{
  "n_layer": 12,
  "d_model": 320,
  "n_head": 15,
  "n_kv_head": 5,
  "head_dim": 32,
  "d_mlp": 1920,
  "vocab_size": 2048,
  "activation": "geglu",
  "norm": "rmsnorm",
  "norm_place": "pre",
  "norm_eps": 1e-06,
  "positions": "rope",
  "rope_base": 1330.0,
  "rope_fraction": 0.75,
  "qk_norm": true,
  "attn_scale": 0.177,
  "bias": "none",
  "tie_embeddings": false,
  "parallel_block": false,
  "init": "uniform",
  "init_std_qkv": 0.0349,
  "init_std_o": 0.00582,
  "init_std_up": 0.0349,
  "init_std_down": 0.00291,
  "optimizer": "muon_variant",
  "lr": 0.0016,
  "lr_mult_o": 4.0,
  "beta1": 0.95,
  "lr_head": 0.00573,
  "grad_clip": 0.5,
  "warmup_steps": 113,
  "schedule": "wsd",
  "decay_fraction": 0.763,
  "decay_shape": "linear",
  "final_lr_fraction": 0.02,
  "batch_tokens": [65536, 131072, 196608],
  "seq_len": 512,
  "doc_mask": true,
  "train_tokens": 875000000,
  "steps": 6915,
  "dataset": "wikipedia_en"
}
Each number is 128 + 32 x the weight over the matrix's rms, rounded and kept within 0 to 255. Layers, rows and columns count from 0.

# layer 4 MLP down (transposed), 1920x320, rms 0.105, rows 1566-1594, columns 240-319
[[127 110 132 128 142 109 144 114 128 104 106 126 133  64  90 137  76  93 154 114  79 147 115 123 199 145 121  86 133 109 128 128 119 205 122  37 134 132  98 164 128 186 129 102 132 158 168 102 104 127  54 115  84 154 177 163  49 138 151 124 128 107 143  95 124 132 218 145  89 151 137 112 113  89 156 107 133 134 171 108]
 [151 179 142 208 157 133 144 183 100 146  93 142 108 155 105  97 147 128 127 151 161 105 148  80 133  96  67 143 102  82  77 100  97 242  90 109 123 139 146 108 107  99  94 160 115 171 141 163 120 138 114 138  90 159  89 160 116  84 146 136 101 132 159 102 118 190 121 127 113 135 130 137 149  97 140  73 125  90 145  75]
 [ 91 118 140 127  76 215  98 112 122 136 169 152 153 149 127 189 124 158  86 189  92 134 125  85 112 120 136 115 101 166 119 107  88 100 125  59 120  86 157 132 125 181 151  62 100 161 173 169 152 161 143 142 165 150 155 123 157 134 142 151 112 129 127 104 153 144 111 123 121  69 108 105 143 123  68  88 122 145 127  95]
 [143 156 162 169 134  74 193 127 121 150  94 124  76 116  90 104 119 112  95 110 137 135 161 161  99 154 101  98 164 128 148 119  70  78 163 157  83 162 195 142 127 146 103  51 140 182  51 121  90  87  87 113 119 118  64 179 119 103  73  81  55  72 158 145  71 129 104 126 128 195  86 155 154 125  91 157 139 129  76 108]
 [159 147 135 153  73 137 140 140 123  67 164 172 119  88  94 111 139 115 158 176  84 134 101 196 140 138 157 154 168 119 188 122 117 104 116 154 129  70 155 150 125 107 137 147 167 154 150  98 136 137 105 146  93 113  73  66 108  60 149 187 141 109 135 160 110  34 101 101 148 153 109 112 188 101 189 153 129 162 150  95]
 [140 121 138  75 194 143  87 145 103 117 173  81 158 142 132 139 147  74 115 114  83 138 121 105  99  45 131 132  94 112 149  85 133 118 125 134 155 122 173 118 110 125 117 133 126 195 209  67  81  58 106 121 143 160  90  94 164 106 128  87 167 127 126  83 154 171 165 195 134 118 136 120 107 157  96 118  96  97 119 144]
 [103 151 108 155 155 101 113 123 126 167 177 163 156 130  77 149  74 194 147  83 133 153 115 109 179  82  68 150 168 101 118  68 152 126 105  46  88 127 105 151 125 117  43  97 131 143  95 104 180 126 140 161  93  84 138 176 124 159 140 168 141  86 101 115 145 111 102 152 163 126  52 160 152 116 107  50  89 108  94 149]
 [146 102 135  90 137 116 128 132 118 137  93 165 107 107 106 147 144  89 156  91 127  96 124 181 145  90 159  75 140  82 179 127 154 112 129  92 161  86 116 137 137 193 159 193 130 179 152 155 138  72  95 161 124 134 155 122 157  96 137 105  93 113  90 151  82 161 148 170 153  85 160 175 121 194 149 142 130 165 135 129]
 [138 178 159 183 168 155  88 105 149 135 150 156  87 137 162 111 169 142 113 110 121  96 117 146  96 246 149 146 144 163 155 177  93 120 180  99 161 133  54 133 107 118 128 123 185 138 108 125 121 158 221 150 161 129 108 128 155 164 163 166 155 101 112 105 157 157 100 150 141 133  83 136 158 111  81 114  85 115 224 123]
 [126 116 105 135 124 123  92 115 147 128 139 129 124  76 130 132 185 183 129 114 100 106 100 102  81 185  78  59 140 146 131 112  91 152 130 196 123 113  89 133 122  98 147 137 194 110 103  74 155 150 128  85 187  80 119 184 150 130  98 166 145 108 160 109  93  98 164  97 132  72 124 115 104 147 182 154 169 162  78 174]
 [101 122 122 181 128 189  84 148 128 147  81 107 121 174 129 108 114 139 136 155 197 150 159  90  72 143 170 121 123 152  97 122 150  93 113  99 154 129 172 159 128  72 143  99 116 118  97 144 126 116 108 216 100 116 108 184 117 171 118 165 151 126 128 118 143 142 109 172 139  81 117 177 114 157  81  97 176 103 132  80]
 [ 97  67  90 152 143 136 128 120  77  68 161 121  95 108  60  83 117 121 134 135 142 154 119 167 143 140 146 140 128  24 132 120 104 115 139 154 122 118  93 164 105 120 109 153 195 166 170  92 213  85 149 157 129 184 126 137 130 121 151 169 129 151 165 116 163 111 138  90 109 104 130 111 152 160  76 110 156  67 106  98]
 [127  92 152 117  70 105  98 113 134 109 121 130 173 109 115 174 118 115 141 159 106  96  63 142 119 161 124 119 122  86 123 131 163 136 112 100 108  87 119 132 105 138 122  80 113 140 177 146 130 115 146 151 101  63  56 147  57 149 111 154 116 102  76 142 206  64 103 137 110 154 124 207 101 131  96 142 141 133 169 118]
 [124 118 220 110  61 161 103  94 147 112 114 191 139 182  98 117 107 127 152 113 198 198 136  98 137 133 107 128 163 170  84  92 113 133 132 132 104  81 201 138 103 152 129  82 165 160  85 122 102  87 139 162 140 143  59 143 139  70 101 152 156 162 107  87 163 141 168 124  75 112 158 112 155 174 147  91 112 141 143 100]
 [ 78 106 176 244 117 117 154 126 153 170 110 180 115 166 157 144 174 118 160 109 147 152 145 152 116 124 131 116 134 136  98 127 150 132 150 144 100 116 153 168 149 167 133 145 136 153 103 101 159 137 148 126  97  98 176 161  98 124 125 130  37 104 130 114 143 159 145 129 104 126 130 110 152 129 129 129 118 175 125 138]
 [115 163  45  41  97 161 101 163 115 164 166 163 102 155 170 100 159 111 154 167 144 149 140 160  83 128 107 144 150  65 142 134  92 167 125 124 173  99 119 117  95  72  87 182 137  67 130 108 161 122 127 136 126  34 136 115  74 124 215  69 108 123 156 128 138 117 111 104 102  68 140  86 147 197 158 131 128  95  94 161]
 [147 197  41  70  92  75 113 157 142 110 136  93 161 133 103 162 121 100 152 153  92 192 117 103 146 121  76 165 144  88 116 148 168  78 124  60  99 110 114  73  83 174 129 126 133 185 145 146 139 170 147 137 140 107 122 159  91 173 123 199 110 151 212 105  99  87 128 116 133 167 147 115 138 102 126 126 237 160 122 169]
 [115  54 151 200 131 143 161 138 171 124 118 160 126 115  99 156 119 137 177 108 122 140 140 110 149 179  94 124 133 131 133 110  81 133 121 183  89 159  81  80 175 183 161 143 120 168 122 136 125 136 145  93 108  65 140 128  71 143  94 175  96  98 155 118  86 131 159 103 158 102 131 128 151  78 114 122  76 100  94 125]
 [137 123 149  76 197 122 171 137 122  77 119 186 158  84 129 144 120 132 150 150  77  77 110 139 105 160 156  66   0 171 172 177 199 108 173 141 107  73  72 116  66 105 121 163 163 120 140 114  97 138 174 140  80 101 156 131 104 113 145 148 136 110  93 127  81 130  95  67 156  84 109 132 125  98  89  65 171 134  63 106]
 [157  56  88 204 127  78  92 110 117 139 141 151  56 184 217 107 154 116 194 151 146 168 215 111 138 130  94 149 104 123 181 121  90 141 131 110 103 108 139 155 149 147 107 127 104 110 160 125 159 135 137 145 115 176 130 145 138  85 213 172 136 106 157 142  50 123 127 137 136  89 142 143 135  80 100 133 136 158 150  86]
 [189  88 108 186 101 168 104 166 114 137 139 128 123 108  99 133 104 147 152 100 108 118  86 141 148  99 121 145  77 116 143 138  85 121  94  60 151  96 137 152 103  80  65 124 143 116 109 117 155 123 125 205 183 134 159 150 124 126 132 133 129 163 126  90 101 156  88  91 147 181 160 122 129 125 188 165 141 125 170 134]
 [134 115 173 100 125 159 135  78 132 178  93 153 140 175 132 113 137  69  96 125 109 111  93 142 101 142 124 102 185 133 147  96 129 165 121 130  91 149 110 110 105 125 148 160 121 121  94 105 109 144 102 162 132 114 108  90 110 168 149 142  98 174 174 142 101 168 144 116 135 121  84 104 116 163  91 144 135 142 103 148]
 [144  63 111 195 156 124 154 114 100 170 135  72  70  53 119 163 163 150 153 123 171  91 139 100 118  93 172 169 105 165  99  93 111 113 108 144 127 142 178 113 162 159 124 178 137 169 127 162 150  78 149 145 128  91 145 141 182 168 163 103 147  86 141 181 171 134 134 113 115  57 131 170 115 118  96  97 163 134 177 109]
 [ 94 129  97 110 173 126 132 127 141 132 119  72 107 171  92 131 135  98  79 170 177 105  72  81 176 103 140 139 144 154 131  81 124 170 153  87 160 138 190  75 121 144 135 103 137 157 109  83 148 112  80 132 101  96 133 115 124 146 149 134 144 148 145 116 166  87 135  77 156  87 118 159  54  94 103 107 159 112 102 129]
 [104 141 133  98 110  78 136  87 113  96 100 126 125 118 137 138 132 116 116 132 120  62 165 122 169 115 111 156 127  86  50 165 133  93 148  75  77 117 132 168 105 156 169 155  97 144  95 125 130 112 161 156  65 136  87 156 128 110  82  95  99 131 112 111 176 184 131 122 125 126  89  83 152 144  89  73 101 186 147 104]
 [136 114 152 111 174 152  89  67 127 107 100 151  77 137 155 118 117 102 112 135  95 163 161 113 178  98 112  80 142 115  74 129 125 121 181 102 104 158 157 121 127  98 119  50 119 134  53 129  88 170 108 129 129  69 121 110 143 167 101 119 120 145 124 133 130  59 127  83 127 122 113  60 117 153 155 106 188 130 166 166]
 [107 106 128 149 122 140 217 146 140 168 161 120 196 156 157 148 142 172 114 191 147 150 164 155 174 130 124 108 114 137 143  94 100 143 152 160 137 133 102 161 163 169 135 114  79 128 105 102 142 108 162  98  91 132 140 126 170 139 131 109  99 146 136 158  91 176 145 118 161 112 122 115 128 134 142 148  99 161 168  87]
 [116 155 183 138 124 126 134 133 120  88 151 160 130 110 130 162 135 107 139 117 116  97 127 142 139 121 156 193  83  78 170 165 139 158 153 165 108 111 103  92 142 112 121 126 143 150 104  89 121 154 157  94 159 109 135 129 169 151 137 152 129 122 132 183 127 159 107 143 101 109 137  80 122 122 170 150 134 150 115 158]
 [140 184 115 140 167 179 131  83 146 116 162 130 142 110 132  98  81 166  88 154  97 131 133  90 144  78 106 139 111 136 122  99 183 108 237 142 108  96 117 138 119 121 111 163 123 174 183 133  87 172  83 137 141  33 116 119 158 162 152  96 102 130 123  88  99 101 184 202  85 139 104 144  96 121 129 138  69 113 196 191]]
# layer 4 MLP gate, 1920x320, rms 0.105, rows 1567-1594, columns 240-319
[[120 121 202 185 172 158  73 169 102 172  93 206 125 161 132  80 187  87 133  74 163  90 186 106 147  62  93 164  87  41  87 110  92 209  63 106  45 102 218  40  17 201  77 118  50 104 155 152 138 141 172  66 113 113 131 132 126 118 109  34  78  65 197 135 138 167 105 146 127 116 109 144 172 105  79  82 212 205 234 155]
 [120 111 122 131 169 150  74 148 161  97 129 184 118 204 166 172 126  93 133 131 111  64 171 150 202 138 159  82 154 133  93 176  98 130 110 186  95 104 158 127 117 143 183 122  95 131 118 176 151 160 153 145 102  90 107  79 173 115 112 112 156 175 112 156 130 134 115 108 190  99  85 180 110 139 183  90  92 175 101 155]
 [187  95 154 152 134 164 109 119 112  97  99 143 169 116  86  96 165 159 119 195 122 145 158  57 116 126 142 147 160 160 144 183 123  73  95 134 102 124 112 104 112 102 154 144 168  86 101 140 141 107  76 151 165 157  94 129 102 169  54 114 115 157 206 120  99 162 139 155 138  79 167 106 135 172 120 120 143 131 126 165]
 [137  65  59 137 152 103 134 167  88  96 148 156 114  78 129 162 118 109 154 166 171 111  49 142 154 119 124  67 175 166  82 145 144 201 110 121 160 155 155 128 154 152 132  98 112 204  75 149  96 144 145 104 184 182 199 126 130 138 140 152 120 126 196 122  81  46  87 163 152 186 114 125  61  97 104 172 173 138 128  85]
 [102  94 104 127  85 142  48 135  78  45 109 101  90 137 167 135 113  64 127 135 111 164  65 121 137 154 155 127 170  80  99  79 121 179 151 106 151 175 103 140 137 174 147  69 103  89 108 155 126 163  77 176 146 116 110 154 125  59 189 148 133 101 110  88 158 145 179 168 136 134 106 144 122 134 154 141  71 117 137  73]
 [110 152 101 123 154  81 176  84 129 135 124 185  57  92 127 124 112  64 144 123 147 107 124 196 139 180 111 113  90 127 158 129 114  65 118 118  70 114  75 132 145 119 120  82 129 147 124  76 195 135 133 161 132 128  86 124 130  79 124 105 127 163 109 133 138 164 160 120 104 128 157 112 114  79 150 164 183 161  56 124]
 [145  91 114 149 191  94 147 118  73 162 122 142  97 138 128  97 174  85 151 137 153 139  74  99 132 107 124 126  98  77 117 162 121  99 157 116 144 138 129 125  99 100 102 108 102 113 123 149 103 107 109 115  89 166  84 167  79  82 134 185 167 121 202 136 119 177  59  98 144 108 150 113 122  81  92  92 177 141 121  54]
 [102 174 158 190 134 145  84  81 150 195 117 124 160 105 149 127 153  96 143 126 162 161 123 206 151 223 162 132 118 138  84  81 175 132 153 117 174 107  92 130 106 118 121  89 128 104 141 174 110 133  93 195 122 120 139 130 168 171 129 175  94 117 140 122 109 175 155 168 144  99  90 101 120 124 113  84 184 139 149 132]
 [153 103 156 174 114 140 201 179  84 158 126 180 110 106 154 157  92  98  91 139 131  94 170 142 178 172 151 183 148 165  78 117 118 165 172 134 102  55 142  70 139 137  95  73 117 141 172 137  94 166 179 151 168  83 141  92 113  98  80 125  87 147 139 147 143 142 129 101 113 130 156 142 151 137  83 173 159  99  94 117]
 [ 71 122  80 166 100  69 163  76 145 125 145 131  85  77 144 153 128 180 140  96 118 118 143 152 154 161 165 117 165 127 143  97 114 191 133 134 155 132 127  66 161 122 154  71 145 163 141  97 134 128 199  92 121 122  87 136 111 125 107 132 128 107 117  94 130 125  99  69 140 169  73  96 150 175 145 106  96 129  79 136]
 [128 131 173 166 135 143 161 129 153 113 110 188 149 155 113 137 150  88 110 136 119 123 109 180 148 170  89 128  76 156 118 146 175 165 118 123  87  83 142 145 136 100 158  72  85 112 130 152 124 152 112 142 161 105 142  86 112 146  80  81 128  73 112 180 156 151  81 140 150 135 104 126 123  65 118 130 121 133 175 115]
 [107 167 144 124 138  48 157 146 115 141 111 101 174  94 146 170 164 159 132 120 187 135 115 101 151  95 205 107 131 114 105 146 126 119 115 124  64 144 102 123 126 161 128 131  69 188 129 147 132 137 109 131 161 140 121 103 158  58 129 120  92  91  90 160  97 207  94 157 142 148  86 120 133  73 113 113 180 117 154 126]
 [117 144 204 150 118 148  95 136 126 143  81 125 158 169 130  94 153 135 112 198 155  53 115  75 100 126 130 119 127 170 145 117 115 124 168  96 125  99  89 138 101 135  68  89 119 134 132 106 171 138 109 150  61 133 175 116 103 147 110 135 166 143  98 143 116 117 147 114 141 147 131 116 126  99 112 109  47 163 142 156]
 [ 99 114 111 133 122 139 153 111 109 123 150 133 135 150 137 127 149 140  88 109 158 216 124 135  89 121 199 162  83  84 148 191 156 128  76 140 101 124 134  94 109 140 127 179 125 104 135 150 202 125 143 117 115 104  82 122 103 120  68 108 100 117 119  81 169 137 125 125 135 145  99 132 136 111 162 179 122 205 142 136]
 [ 93 166 144 121 147 154 107 104 116 137  93 123 145  88  65 139 188  96 113 130 127 162 144 106 239 112 142  74 124 142 135 161 128  97 191 109  81 111 155  98 165 114 139  99 160 100 107 116 145  94 101 119 100 178 127 133 121 107 136 111 215 128 107 170 137 159 117 135 154  72 141  97 123 133 134 111 118 154  94 170]
 [186 169 146 128 116  93 198 108 119 151  33 108 109 139 175 110 180 156 176 173  82 174 124  92 163 130 136 147 129  79 115 140 100  94 146 209 116 125 159 145 142 152 145  53 116 142 117 155 115 131 105 158 113 140 168 117 152 176 106 140 123 140  74 169 123 145 100 117 121 111 163 153 124 126 141  42 133  80 116  57]
 [ 77  73 112 110 193 142 132 162 131 160  54 129  66 109 140 112 107 157 119 113 131 121 145  88 145  73 148 115 137 120 113  64 150 137 210 173 131 134 203 105 123 106 108 120 120 174 144 193 125  87 159 105 113  93 128 122 149 163 155 107  42 131 147 164 132 179  89 112 185 125 135 185 171 146 104 160 131 123 117  65]
 [ 93 146 133 112 107 113 115 124 146 131 174 187 127 111 168 134  75 133 118 158 137 127 183  72 165 154 207  77 140 125  81  80 123 161 158 140  93 134 136 181  50 141 133 172  86  92 126 134 171 157 140 159 143 112 113 152 166 165 125 147 136 140 117 134 105 191  76 142 121 104 142 106 147 144 111  91 114  73  70  82]
 [112 130  90  98 160 128 141 114 114 158  97 163 168  96 142 100 111 141 136 104  89 156 114 127  76 103 111 135  99  90 148 113 143 131 129 117 128  98  95  96 134 196 145  97 182  95 185 114 195 107  68 163 140 117 143  33 152 177 167 194  98 140 149 113 130 171 168 157 110 113 156 123 138 107  97 132 141 139 152 133]
 [165 146 186 136 144 138  88  82 118 143  94 142 132 125  98 159  75 149 179 148 128 123 158 119  86  92 134 145 149 128 153 159 118  93  85  90  97 150 194 177 108 110 140 175  84 110 120 136 157 133 163 187 139 145  90  85  91 157 162 153 132 105 156 136 113 146 129  74 133 100 122 161 159 114 175 135 152 135 181  99]
 [109 115 176  95 208 135 131  47 158 148 122 108 105 109 152 132 148  95 123 158 100 135 183 124 105 134 125 106 151 145 133 123 129 107  64  94 173 152 140  73 119 137 108 101 132 129  81  69 142 125  59 105 145 110 179 117 144 140 118 135 175 180 129 147 170 140  92 171  97 132 109 125 104 120 164 102 130 118 118 194]
 [140 134 132 112 163 138 142 110 128  92 123  94 100 120 128 125 171  91 123 128 135 140 148 130 176 170  81 141  97  87 148  54 108 133 170 114 119  84 138 110 138 137  84  92 105  66 158 192 160  91 142 101  68 100 133 101 145 145  91 104 163 162 184 139 123 144 147 129 122 193 128  69 134 158 199 107 128 125  99 108]
 [ 94 102  70 156 163 149 119  97 143 150 206 128 121 116 121 167 152 161 180  83 158 118  88  79 180  79 177 109 126 112 166 137 126  94 128 152 119 142 148  59 165 107  99 121  96 192  41 140 153  75 134 178 113 181 108  99  44 170 109 160 163 125  79 157  93 154 150 111 125 132  97 182 126 155 140 134 154 149 130  84]
 [132 113 109 166 147  50  83  91 100 138 114 147  79 121 120 135 124 137 101 148  82 143 121 144 125 107 159 110 101  99 148 107 121 133  86 196 167 141  65 166 151 180 119 129 108  86 137  79 117 125 148  92 165 102 170  87 136 133  83 121 138 124  75 125 147  90 115 174 151  97 121  86  94 179  99  80 137 100 142 147]
 [ 95 112 157  83 150 133  98 155 111 117  99 185 177 177  65 175 112 137 108 100 112 141 100  89 166 159  92  95 165 160 139 182 147 146  83  96 111 175 125 175 154 146 165 132 154 188 155 105 117 129  90 126 153  67 116 106  98 173 163 141 159  99  91 171 130 114  89 125 136 180 136 156 128  86 105 104 186  50 158 128]
 [164 106 155 139 106  76  95 136 111  78  99 152 145 155 124 155 142 122 106 135 147 118 152 105 192 129 137 114 184 194  85 148 147  96 155 104 100  98 150 119 154 123  84 205 137 163 134 127  96 136 126 114  81 158  91 153  53 129 122 131 132 165 158 175 176 115  58 130 106 101 139 166 173 137 180 141 100 148 113  83]
 [ 83  63 168 117 151 125 133  90 212  65 120 159 150 104 139  89 126 140 116  87 136 169 181 135 107 103 110 161 164 131 155 123 134 115  96 128  70 114 176 168 114 129 138  76 121 117 146 118 152 134 120  93  91 176 181 126 149 152 154 114  86  93 181 160 118 144 114  89 170  81 117 148 131 136 184 109 140 124 132 103]
 [109 145  95 169  64 139  91  67 152 134 160  44 127  86 122 149 155 181 164  99 137 113 126 146 157 141  74  85 131 125 103  51 163  57 128 119 142  97 166 147  97 160 104 121 126 121  84 153 148  99 103  77  60 118 126 174  95 144 133 176 155 135 100 105  38 137 131 101  78 134 114 138 107 120 180 139 127 141 179 149]]
# layer 4 MLP up, 1920x320, rms 0.112, rows 1567-1594, columns 240-319
[[115 135 206 255 205 173  89 167  96 163  36 190 118 142 121  19 137  82  56  97 255  35 142 206 141  46  64 115  68  24  90 163  81 242   0 122 134  79 156  65  87 113  73 170  81 187  90 200 151 177 255  83  69 135   0  74 212 110 171  97  82 169 255  80 136 255   5 134 141 145  95 159 229   1  21   3 245 123 163 162]
 [ 97 123 119 133 170 131  58 133 143  54 128 124 120 146 129 146 135 119 142  97 116 124  96 143 106 102 186 122 126 122 138 206 141 122 121 110 170 144 175 150 145 144 158 103 161 110 133 146  96 103 125 117  87 139 119  18  68  63 109 103 118 167 140 145  85 160 156 133 184 115 117 135  99  95 104 132 146 125  70 162]
 [167 162 183 180 149  61 134 111  92 120 161 114 166  69 130 135 150  67 142 130 105 109 174  78 137 139  66  68 170 131 185 137 142 127 114 138 137 126 117  99 128 134 141 161 147 132 147 149 157 156 105 146 159 124 109 151 156 155 125 160 128 148 220 140  53 116 169 135 136 204 122  94  69 132 123 123 125 116 100 173]
 [201  83 158 152 180 197 140  72 157 154 100  79  83 101 129  58  80 127 117 106  85 138 165 150  70  98 145 149 140 121 177 122 151 156 125 143 128 142 136 125 122 174 126 160  42 137 184 109 125 165 132 153  87 128  65 187  96 122 157 173 121 160  52  98 122 150  34 138  73 126  67 149 137 115 180 142 139  91 121 137]
 [101 139 179 169  88 144 141 101 149 189  82 130 101  98 104  96 138 143 117 117 156 130 126 122 121 103 150 136 130 146 109 185 135 121 122 131 119 118 128 181 124 115  93 127  93  97 107  93 116 136 147 145 110 153 108  87 114 119 161 147  78 108 153  94 106 180 182 110 120 167 170 132 128  98 150 140  88 149 132 152]
 [115 132 175  96 124 150  65 138 197 159 128 177 189 159 125 132 144 165 100 141 137  91 182 127 122 109  56 149 124 183 108 115 185 139 177  33 107 131 120 113 166 125 143 124 161  75 158 108  81 129 121 156  57 109 129 165  98 176 131 147 110 116 119 104 157 100 148 138 138 130 102 214 140 179  59 155 132 129 205 121]
 [118 108 134  90 180 112 128 193  69 160 104  74  91  89 133 124 189 149 116 133 121 151 143 128  90 137 136 171  93 109 122 130 186 138 197 144  82 170 140 176 148 120 133  93 116 169 148 109 171 104  50  93 164 115 109 157 174  94 132  71  68 105 139 156 117 142 167 139 146 116  79 115 114 151 155 165  78 122 124 126]
 [154 140  72 125 131 149  80 162 142 125 141 110 122 141 133 127 125 123 137 123 160 151 167 131 147 178 101 104  91 126 182 146 149 103 118 163 138  97 123 143 140 147 118 131 144 108  92 129 114 108 119  69 136  66 100 157 175 123 155 140 126 125 132 105 126 149 138 124 114 126 113 161 126  76 133 163 135 116 139 142]
 [146 157 119  69 122 140 106 151 124 140 114 115 186 136 114  63 102  87 158 122 119 102  98 153 155 103 102  96 140 141 149 179 181 146 121 133 158 127 118 164 152 164  79 197 174  82  90 101 163 102 139 182 113 100 193 141 138  69 123 147 130 144 205 195 148  70 151 115 157 201 115 165 113 152 131  75  88 126  86 125]
 [118 103  98 163 105 167 145 114 192  93 156 153 108 143 125 102 115 160 139 127 140 135 158  90 165 187 147 130 150 108 154  81 150  91 147 100 171 123 127 160 147 113 121 146 207 158 156 114 196 169  85 150 156 164 113 125 170 122 200  73 134  75 114 109 151 186 134 118  87 175  97 156 112 104 155 126 108  84 187 120]
 [ 90 161 102  70 157 111 136 107 195 145 152 137 153 111 175 121 133 204 109 161 115 171 129  96 152 114 192 173 107 112  92 141 116 152 107 139 142 134 123  89 164 121 161  50 122  18 105 140 100 133  87 165 128 113 113 104 185 123 175 100 135 156 118 164 132  92 126 153 142 107 143 148  77 111 166 108 129 113 180 158]
 [143  89 108 101 119 118  77  66  83 127 204 149 149 111 141 121  71  60 142 106 148  90  61 143 123 149 113 131  48 124 113 128 133 130 165 164 152 129 126 127 133 143 109 116  75 130 186 201  91 126  67 125 108 117 134 140  97 135 113 172 162 107  91  87 136 135 134 162 151 168 127 135 163 129 151 132 165 119 130  63]
 [116  99 140  93  87 182  90 160 115  74 135 117 142 143 129 154 168 135 126  96 131 143 158  81 154 143 107 172  85 135 102 110 119  95 124 188 106 105 144 103 196 150 165 132  90 144 163  52 144 134 109 123 124 173 142 157 147 154 141 158 130 122 173 112 125  96 112 186  81 153  95 163 102 152 163 114 151 145 107 153]
 [148 111 153  74  96 105 142 159 136 187 113 167 166 112 130 102 120 126 136  87 147  77 124 119 161 101  72 147 153 127 155  86 116 144  78 121 135 132 172 148 140 154 126  95  73 122 138 153  40 139 137 130 139 150 171 111 100 141 159 100 146 197 109 171 116 122 149 142 141 151 129  94 112 166 116 123 134 104 123 130]
 [105 195 133  81 159  91 127  95  76 167 108 133  61 129 130  98 174 121 120 156 109 123 146 156 215 184 131 141 169 125 154 181 107 140 160 172 101 127 111 136 127 103 160 141 193 124 130 191 148  92  97 106 139 153 132 117 139 153 158 110 154 153  74  96  75 151 123  95 144 131 151 138 171 100 132 117 124  72 162 177]
 [104 121 133 181  96 121 145 153 136 162 151 104 140  66 127 139 128 134 122  87 113 123 111 102 127 165 102 121 136  77 129  72 121 127 122  48 132  92 149 169  73 140 137  93 141 121 112  94 104 105 164  99 123  80 137 149 170 153 153  97  64  93 140 132  99 122 157 183  69 114 117 187 109 134 119 136 151 196 115 129]
 [144  84 112 180 121 104 103 162 115 138  94 141 151 105 123  96 117  81 135  94 123 113 131 126 180 120 168 121 200 121 127 178 131 144 172 105 108 143 136 176 113 116 189 147  80  73  99 125 121 120 179 139 124 138 112 115 126 192 126 133  70 144 124 147 115 106 181 128 143 174 142 107 124 139 204  98 105  63  75 158]
 [128 163 128 143 136 108 127  85 115 104  94 103 164  89 166  73  32 100 135 124 126 159 148 126  77  95 176 135  96 167 139 191 141 175 117 150 155  89 150 102  86 126 159 182 153 154 135 175 163 177 124 109  58 131 123 151  58 142 104 105 126  88 129  53 158 124 157 101 150 113  83 146 135  85 119 167 141  82 114 145]
 [102 114 210 128  78 114  65 153 103 137 142 189 143 118 161 134 134 177  96 114  98 194 131 119 150 166 139  99 142 141 109 120 114 117 177 132 166 122 151 150  86 137 172 154 117 137 169 176 183 176 106 111 109 105 135 122  39 151 145 163 105  73 121 145 115 163 116  85 112 118 103 117 155 149 138 169 176  68 151 148]
 [157  78 115 105  62 126 186 108 111 119 137 125  83 181 125  76 160 105 139 132 135 114 112 165 104 115  98 134 169 158  82 126 112 134 136 143 136 198 133 157 152 164  53  83 134 158 154 184 130 141 138 151 174  62 154 128 110 159  69 137 123 167  82 140 131 119 115 133  88  70  95 106 133 118 113 104 134  95 150  87]
 [100 186 152  89 164 120 110 108 147 176  68 104  98 104 136  62 119 114 109 150  70  80 177 152 148  90 171 132 147 159 141  81 134 118  65 105 192 117 152 122  78 106 155 102 136  77  42 170 110 127 102 107 134 170 117 104  74 153  89 121 163 140 134 126 134 147 128  82 138 143 159 118 116  44 101 105 135 140 115 166]
 [112 149  81 177 198 123 140 146 161 126 175  73 125 117 119 181 168 150  93 137 167 150 177 137 135 158 110 141  82 194 103  89 146  70  78 119 140 143 134 115 110 176 136 133 101 163 125 119 134 175 102 139 139 101  95 155 154 130 125 118 160 101 118 106 142 113 155 118 102 152 119 161 106 120 161 188  81  90 117 109]
 [132 109 122 105 137 133 143 141 129 105  98  96  65 126 124 166 103 117 122 103 134 131 126 139 109 168 103 142 146 146  81 193 165 165 114 103  77 112 172 125 107 106 148  87 119  91 164 129  96 155  70 121  62  93 177 119 135  77 164  88 146 131  39 140 209 137 133 147 128 150  73  95 135 109 145 138 183  71 143 122]
 [190 119 159 132 148 164 109 122 154 127 108 128 140 124 178 110 137 153 112 124 117 165 136 158 161 164 107 136 102 124 151 128  71 115 168  75 169 112 145 129 141 151 134 152 119  56 165 212 156 127 134 122 116 132 108  98 161 104 204 156 164 141 134  64  98 104 157 110  65 160 116 107 101  91 143 132 130  96 129 170]
 [172 126 135 168 148 103 101 190 146 106  91 121  58  87 110 157 179 120 131 160 125 167 149 152 136 126 121 135 125  90 147 164 112 129 177 118 207 145 170 162 119 129 138 145 137 167 127 119 119 157 141 127 149 160 128  81 171 144 106  96 111 104 114 187 106 112 159  72  51 135 157  88  84 103 157 153  94 133 158 162]
 [105 153 142 166 161 116 140  86 153 141 139 137 153 166  41 105 139 118 170 104 109  93 110 108 114 126  42  78 165  87  90  65 112 109 118 129 117 141 189 116 127 164  96 123 110 103 130 125  88 128  90  95 112 156 132 151 143  85 119  97 129 116 201  73 143 126 150 116 109 109 161 192  75  51 112 176 134 189 120 131]
 [121  99 155 122 156 160  86 159 111 119 139 126 161 121 132 110  77 148 128 126 106 157 113 125  99 148 155 125 144 136 135 112 152 110 130  99 161 137  32 129 173 167 161  85 117 118 116 131 136 107 105 105 140 119 128 163  85 100 134 110 141  92 111 104 111 212 158 148 131 160 110 138 132 115  95 151 106 123 121 129]
 [167 113 127 173 131 144 129 165 139 130 124 144 144 124 108  89 138 113  93 156 122 142  82 155 118 103 116  99  64 128 147  86 100 122 137 186  75  85 114 115 128  71  90 121 124 160  93 109 143 105  93 143 174 123 131  74  97 175  66 120 120 104 101 126 147 154 100 135  73 142 109 162  60  73 185 159 146 132 102 138]]